config = dict(
    lr=0.00361,
    decay_fraction=0.551,
    decay_shape='linear',
)
Each number is 50 + 10 x the weight over its row's rms, rounded and kept within 0 to 99. Layers, rows and columns count from 0. The size before them is the row's rms in percent of the matrix's.

# layer 4 MLP gate, 320x160, rms 0.162, rows 173-253, columns 120-159
096:68 49 54 32 51 54 45 38 40 09 56 67 49 52 38 51 49 46 55 38 50 54 55 33 41 69 46 39 54 63 54 50 43 41 54 40 57 43 66 50
104:47 54 61 40 45 56 45 45 63 74 62 59 44 48 51 34 39 38 41 40 46 69 40 29 59 41 30 56 54 45 43 53 48 66 64 53 44 46 65 59
095:73 52 57 48 47 45 33 53 53 44 35 61 69 56 65 48 50 50 64 50 56 45 43 42 51 40 54 32 63 46 50 33 52 43 62 43 41 59 31 47
105:40 53 52 45 51 53 54 58 60 45 32 37 56 46 52 42 46 36 38 53 59 57 63 44 28 62 41 50 70 34 50 42 40 43 41 39 48 37 52 36
102:39 61 49 54 56 30 51 44 49 49 54 47 41 60 61 35 38 55 37 40 63 46 51 28 36 57 58 55 54 62 49 33 43 42 61 51 56 58 55 36
098:37 63 35 51 42 43 40 40 38 57 40 53 70 41 50 54 47 48 40 47 42 46 56 61 52 46 50 69 63 46 33 63 48 34 44 59 50 38 50 38
103:51 51 70 57 49 51 60 37 56 52 48 63 50 51 59 45 53 38 51 46 62 61 49 56 37 67 72 69 48 47 43 50 68 57 80 43 60 66 56 43
101:38 39 35 43 62 35 41 48 32 45 42 52 40 34 55 44 58 59 48 69 48 63 40 34 48 42 40 44 44 53 47 60 30 58 71 41 54 44 67 54
104:51 43 47 58 58 25 85 43 59 53 44 54 44 50 59 34 57 46 40 46 46 51 59 45 53 64 43 52 47 42 34 45 57 55 57 33 48 43 62 55
094:46 60 45 41 57 53 44 53 49 55 46 57 59 48 55 47 47 63 54 36 43 41 42 42 55 60 67 39 49 36 54 75 50 70 55 48 57 38 57 73
099:48 67 39 53 61 52 54 45 45 59 52 30 37 69 53 61 56 57 43 67 62 40 50 57 63 50 46 51 45 44 50 41 33 51 48 48 60 56 51 65
097:30 49 59 52 53 47 44 52 58 52 50 32 43 50 45 45 63 49 36 38 45 48 63 64 48 35 65 47 34 48 50 27 61 52 45 51 48 57 43 40
098:54 46 42 48 60 59 55 43 57 48 39 46 52 41 50 40 52 63 37 48 55 43 30 54 54 54 35 57 44 51 53 44 53 50 52 60 44 49 42 41
109:59 60 45 58 57 33 59 52 54 51 43 38 45 68 59 46 44 57 41 60 45 68 62 68 61 56 46 39 49 56 55 28 50 72 59 54 57 42 39 41
102:42 64 49 55 41 43 50 43 52 37 51 35 48 56 33 39 51 43 46 63 52 45 52 31 64 59 52 46 47 46 27 50 39 46 55 40 38 33 38 66
098:50 57 62 37 45 50 48 51 54 51 51 37 57 67 46 36 42 55 48 31 43 62 48 45 23 48 40 37 60 38 38 55 48 53 49 65 46 41 45 27
104:66 41 53 47 62 50 50 67 44 40 66 53 54 45 41 55 63 54 59 52 55 41 50 36 56 59 46 53 44 40 44 45 44 46 60 63 49 48 60 51
101:64 42 61 47 53 58 37 52 61 54 42 48 36 43 64 17 57 45 49 26 53 55 36 51 28 44 47 58 61 36 41 50 52 52 82 65 56 45 61 52
098:76 43 58 50 61 62 47 55 57 58 54 46 45 57 50 36 60 57 59 60 58 57 36 33 51 60 53 49 33 25 33 48 40 40 41 49 45 37 51 50
100:50 44 55 49 74 60 58 45 61 63 57 47 55 49 48 45 31 59 59 47 53 40 40 52 35 51 38 49 47 47 50 60 29 21 39 35 41 34 56 47
102:41 52 40 48 57 54 62 52 59 58 64 67 48 58 63 37 67 48 47 61 56 56 44 47 44 51 40 76 57 62 52 48 60 61 55 57 56 52 42 44
098:49 52 54 53 47 47 62 35 51 38 53 48 64 57 59 52 57 38 50 54 62 54 49 57 35 56 36 41 48 49 44 39 40 45 52 34 62 29 52 51
099:45 42 54 55 67 39 57 54 59 42 43 61 45 53 56 34 63 61 57 55 71 50 52 38 48 54 41 46 45 64 41 49 63 59 45 54 55 46 45 64
103:62 31 47 37 41 50 66 60 58 53 35 54 77 53 48 52 60 45 59 65 65 71 53 48 32 65 46 44 63 51 49 50 43 45 45 48 54 39 64 45
102:32 49 64 44 49 52 70 52 37 51 42 52 51 50 57 37 60 68 43 58 65 37 45 37 51 45 49 48 41 51 44 40 37 50 50 25 45 39 45 56
096:63 53 55 43 47 57 54 44 61 34 45 42 54 49 42 45 63 53 50 63 57 53 62 44 39 26 39 54 52 55 39 28 37 46 55 48 30 52 26 51
108:47 63 43 50 50 47 48 47 54 58 32 48 44 33 46 45 57 44 47 52 62 58 61 33 58 57 46 50 52 61 54 50 67 29 53 70 56 57 48 57
103:35 54 55 58 39 48 58 45 45 51 55 54 56 43 81 59 57 50 54 66 63 57 46 40 48 34 47 27 49 45 66 55 55 59 74 48 55 41 51 36
101:52 34 52 64 70 44 42 47 24 27 33 63 51 50 76 48 62 67 47 53 43 51 59 27 50 40 53 61 56 63 64 30 50 41 61 54 53 46 43 60
108:51 61 38 46 51 40 66 41 52 60 43 44 55 40 49 51 55 54 18 62 55 57 56 44 66 43 20 49 58 59 55 52 49 69 66 60 50 46 48 50
103:69 49 63 47 52 41 52 45 48 57 60 57 50 68 42 55 64 59 63 59 54 65 45 43 36 39 42 49 43 49 56 66 52 53 58 45 51 53 53 59
105:59 35 45 38 57 46 59 60 51 54 60 72 65 43 47 55 50 45 63 46 56 55 42 55 46 60 58 46 50 61 38 62 23 35 64 46 57 45 61 50
100:57 31 42 40 65 49 58 41 49 54 47 62 48 48 54 25 45 49 40 47 63 36 52 48 48 67 28 50 47 40 58 55 50 71 60 46 46 39 69 56
102:58 56 60 44 56 47 50 52 34 49 49 63 48 44 61 39 41 52 50 45 51 44 70 11 43 38 42 44 34 40 51 42 60 56 67 47 54 40 62 62
100:36 53 60 54 58 53 53 52 55 39 43 47 61 48 51 36 53 40 40 35 55 67 41 47 59 39 36 28 40 60 43 41 63 47 56 47 58 54 62 39
088:53 51 39 57 42 58 45 11 56 55 46 53 62 48 38 64 56 50 46 44 41 31 56 39 41 47 42 57 37 50 50 47 41 43 30 50 47 50 41 43
093:59 31 43 45 73 45 26 57 48 46 69 61 54 79 55 65 59 34 58 69 47 48 47 36 57 36 51 48 41 54 55 57 34 48 47 49 60 53 57 48
106:35 65 34 49 54 41 73 43 48 55 56 55 52 40 49 28 31 58 35 58 73 42 33 53 48 46 38 40 37 57 54 51 38 47 46 39 49 47 62 63
104:51 40 60 46 57 49 59 58 45 40 51 62 48 69 54 42 48 41 63 48 56 68 36 48 47 52 49 26 58 52 42 32 38 51 71 29 53 52 31 58
102:47 44 47 54 45 45 52 55 74 56 50 51 53 34 41 44 74 49 53 58 44 43 38 52 42 65 54 41 57 63 40 56 65 33 45 48 46 50 47 49
101:40 57 40 47 56 48 38 35 52 47 53 45 64 32 48 42 62 58 44 52 71 55 57 44 42 30 39 66 53 49 47 48 59 53 72 62 58 60 49 54
101:54 47 49 52 45 41 48 52 40 57 65 39 54 49 35 55 55 55 52 60 52 58 57 53 53 43 69 47 44 49 50 62 56 48 66 53 41 63 39 45
097:55 54 46 41 58 53 50 60 60 65 42 41 56 58 48 52 67 45 56 61 61 81 54 44 59 67 44 36 61 65 43 44 38 48 45 44 62 57 44 53
111:51 47 34 49 43 34 56 60 57 40 36 65 54 44 42 50 32 50 51 59 59 57 42 57 56 52 61 45 53 52 55 51 47 50 45 41 58 44 67 49
097:61 30 31 45 34 55 37 46 55 44 46 52 65 47 48 42 41 44 57 71 54 60 47 41 27 64 40 55 55 48 54 50 52 31 44 49 47 33 49 34
096:62 65 36 61 51 54 48 76 47 62 35 51 43 42 47 49 26 35 69 61 40 69 40 57 41 59 65 53 46 40 59 56 60 48 39 61 56 58 52 36
101:51 52 32 49 61 50 58 51 38 46 74 57 43 47 49 53 54 41 48 58 35 31 55 44 54 44 48 53 37 63 63 57 41 53 55 56 47 45 44 67
099:48 47 53 34 70 50 48 54 57 58 30 43 63 43 60 59 55 32 60 63 42 59 67 48 32 57 41 62 52 41 44 27 37 47 45 54 45 41 41 36
099:45 44 53 41 48 46 59 42 54 37 44 51 45 54 42 27 50 63 57 44 49 48 48 63 56 45 40 20 40 48 34 54 67 63 63 39 32 48 61 55
094:53 27 23 44 66 45 50 48 66 59 37 48 52 47 58 43 56 69 50 66 47 56 44 35 45 55 50 60 58 42 45 44 52 25 44 59 55 39 44 31
099:54 53 55 45 55 65 78 65 49 75 61 54 45 63 62 56 53 47 43 47 42 66 35 44 37 57 50 57 54 53 49 36 25 51 46 37 46 65 62 32
097:47 24 56 55 51 50 38 60 47 43 32 72 47 54 58 42 53 55 63 48 55 47 48 51 70 38 54 55 57 78 38 44 48 58 60 46 52 55 48 62
098:42 66 49 45 64 51 52 49 35 44 61 31 62 51 44 54 61 46 49 52 46 54 51 57 38 45 35 46 43 58 45 64 42 50 38 52 45 39 54 47
103:32 31 33 40 47 56 58 57 55 53 48 51 47 39 45 54 56 64 37 54 63 43 43 63 65 45 42 53 53 56 54 62 50 48 57 42 62 29 53 36
102:46 49 60 61 40 50 57 51 57 45 52 58 44 51 41 41 44 58 47 48 46 45 30 44 68 50 65 53 45 45 49 36 63 61 67 31 41 47 55 60
103:53 41 45 27 47 37 47 55 55 34 55 66 58 36 56 49 36 65 38 57 62 53 60 38 50 44 41 49 56 60 59 52 48 45 65 56 49 55 62 48
109:51 53 68 30 40 52 60 64 44 34 51 58 58 40 56 36 47 41 59 29 39 46 54 56 44 52 66 54 44 52 46 39 47 39 57 37 61 54 54 64
102:44 61 54 38 56 32 59 56 43 66 58 69 41 61 62 48 37 63 50 51 57 51 41 32 28 78 52 73 57 58 37 44 56 57 52 54 54 49 45 42
099:55 44 52 39 36 49 53 61 43 46 59 52 43 40 52 31 26 63 49 53 62 50 50 45 52 47 59 35 62 47 41 45 52 30 60 27 48 39 53 58
095:50 60 38 45 70 56 41 49 50 56 34 43 56 45 49 41 38 29 33 52 59 47 40 51 35 66 58 55 45 53 51 43 51 50 48 56 48 42 42 37
094:38 56 34 43 56 49 33 54 59 55 48 61 50 58 41 46 57 57 46 47 49 54 63 59 46 59 72 59 39 41 30 41 47 41 37 56 50 39 55 43
096:37 59 51 48 55 53 59 66 42 40 50 55 36 47 66 47 46 46 37 41 41 55 41 53 65 60 44 50 54 57 46 60 63 63 60 64 65 48 51 29
104:59 63 58 41 43 43 52 65 63 44 44 49 68 53 50 43 46 57 40 53 72 65 61 44 38 46 51 51 56 50 50 39 23 60 59 60 42 64 39 47
099:44 49 43 45 37 45 60 45 45 45 37 61 42 63 36 47 58 44 27 57 62 58 37 53 40 45 41 44 51 69 54 58 53 42 69 51 48 29 59 38
096:62 49 31 43 33 51 65 47 60 22 40 68 56 49 51 39 61 53 51 65 50 49 41 38 55 70 30 83 66 65 44 44 41 53 40 53 60 45 52 53
095:52 53 49 66 50 67 65 59 53 57 60 53 48 49 53 53 60 60 43 61 47 49 50 43 31 59 54 52 54 40 33 54 49 57 48 53 38 65 42 53
096:46 42 52 57 63 50 51 58 59 57 61 37 57 51 50 44 28 58 44 57 61 66 14 52 47 53 43 67 43 57 48 46 47 50 37 50 37 45 39 59
100:53 57 43 39 50 56 68 58 59 69 53 33 60 49 72 47 64 56 47 43 47 44 51 52 55 54 41 54 36 64 55 40 49 50 59 54 56 50 39 45
101:48 37 47 51 62 49 67 43 70 64 57 47 53 42 54 39 41 48 48 53 65 53 48 50 48 59 45 47 53 67 41 58 46 57 54 59 56 53 33 45
102:51 38 46 46 61 51 48 53 60 52 46 45 66 57 62 50 53 47 56 56 61 50 51 46 47 67 53 62 62 42 36 36 48 39 28 57 48 43 34 43
091:32 38 44 57 32 42 64 59 55 26 53 63 36 58 44 49 61 32 53 51 51 62 72 55 40 50 43 41 53 63 38 73 49 52 61 46 52 42 52 52
094:62 68 51 51 23 46 51 49 54 65 39 53 61 59 48 62 41 51 42 42 52 43 60 45 58 55 48 55 65 24 58 60 42 45 45 57 50 47 60 42
091:46 35 61 46 45 71 52 59 56 67 53 52 69 41 62 42 56 44 61 40 43 50 61 61 51 55 56 48 44 55 24 55 43 56 60 38 40 41 57 45
096:60 40 46 44 48 63 46 38 63 57 35 55 58 32 63 46 62 45 45 58 37 62 81 54 48 56 36 69 52 50 41 50 40 37 34 40 62 37 51 37
095:53 48 49 36 53 62 36 63 52 69 59 37 56 46 57 39 52 56 49 51 50 47 45 55 34 59 61 56 56 43 35 52 50 28 50 46 66 45 50 57
099:46 58 41 31 42 50 52 36 51 55 63 68 70 42 52 44 49 55 37 45 54 40 56 39 41 55 40 42 58 60 49 41 50 38 45 53 48 40 53 53
099:52 66 32 52 64 62 47 43 35 48 43 50 39 46 57 43 36 61 35 57 54 48 36 52 52 52 68 55 69 47 49 42 62 57 61 53 62 54 50 39
099:56 41 54 43 39 53 46 54 52 57 58 37 47 59 52 59 31 57 44 52 51 55 66 46 56 46 47 36 53 57 51 56 77 53 59 64 60 39 44 52
100:52 55 54 43 54 60 67 46 52 57 55 54 52 33 77 53 63 50 50 39 44 60 62 37 48 70 45 55 56 61 48 47 33 56 54 44 56 48 50 43
100:61 47 38 41 44 56 46 47 35 41 53 51 50 45 52 46 59 46 60 44 57 38 48 42 66 38 48 54 58 54 54 33 47 52 55 39 60 48 55 66
104:61 49 56 43 51 41 31 37 74 47 52 50 65 47 61 53 47 54 53 51 47 35 57 35 59 47 38 30 50 49 44 38 41 51 67 48 58 30 40 38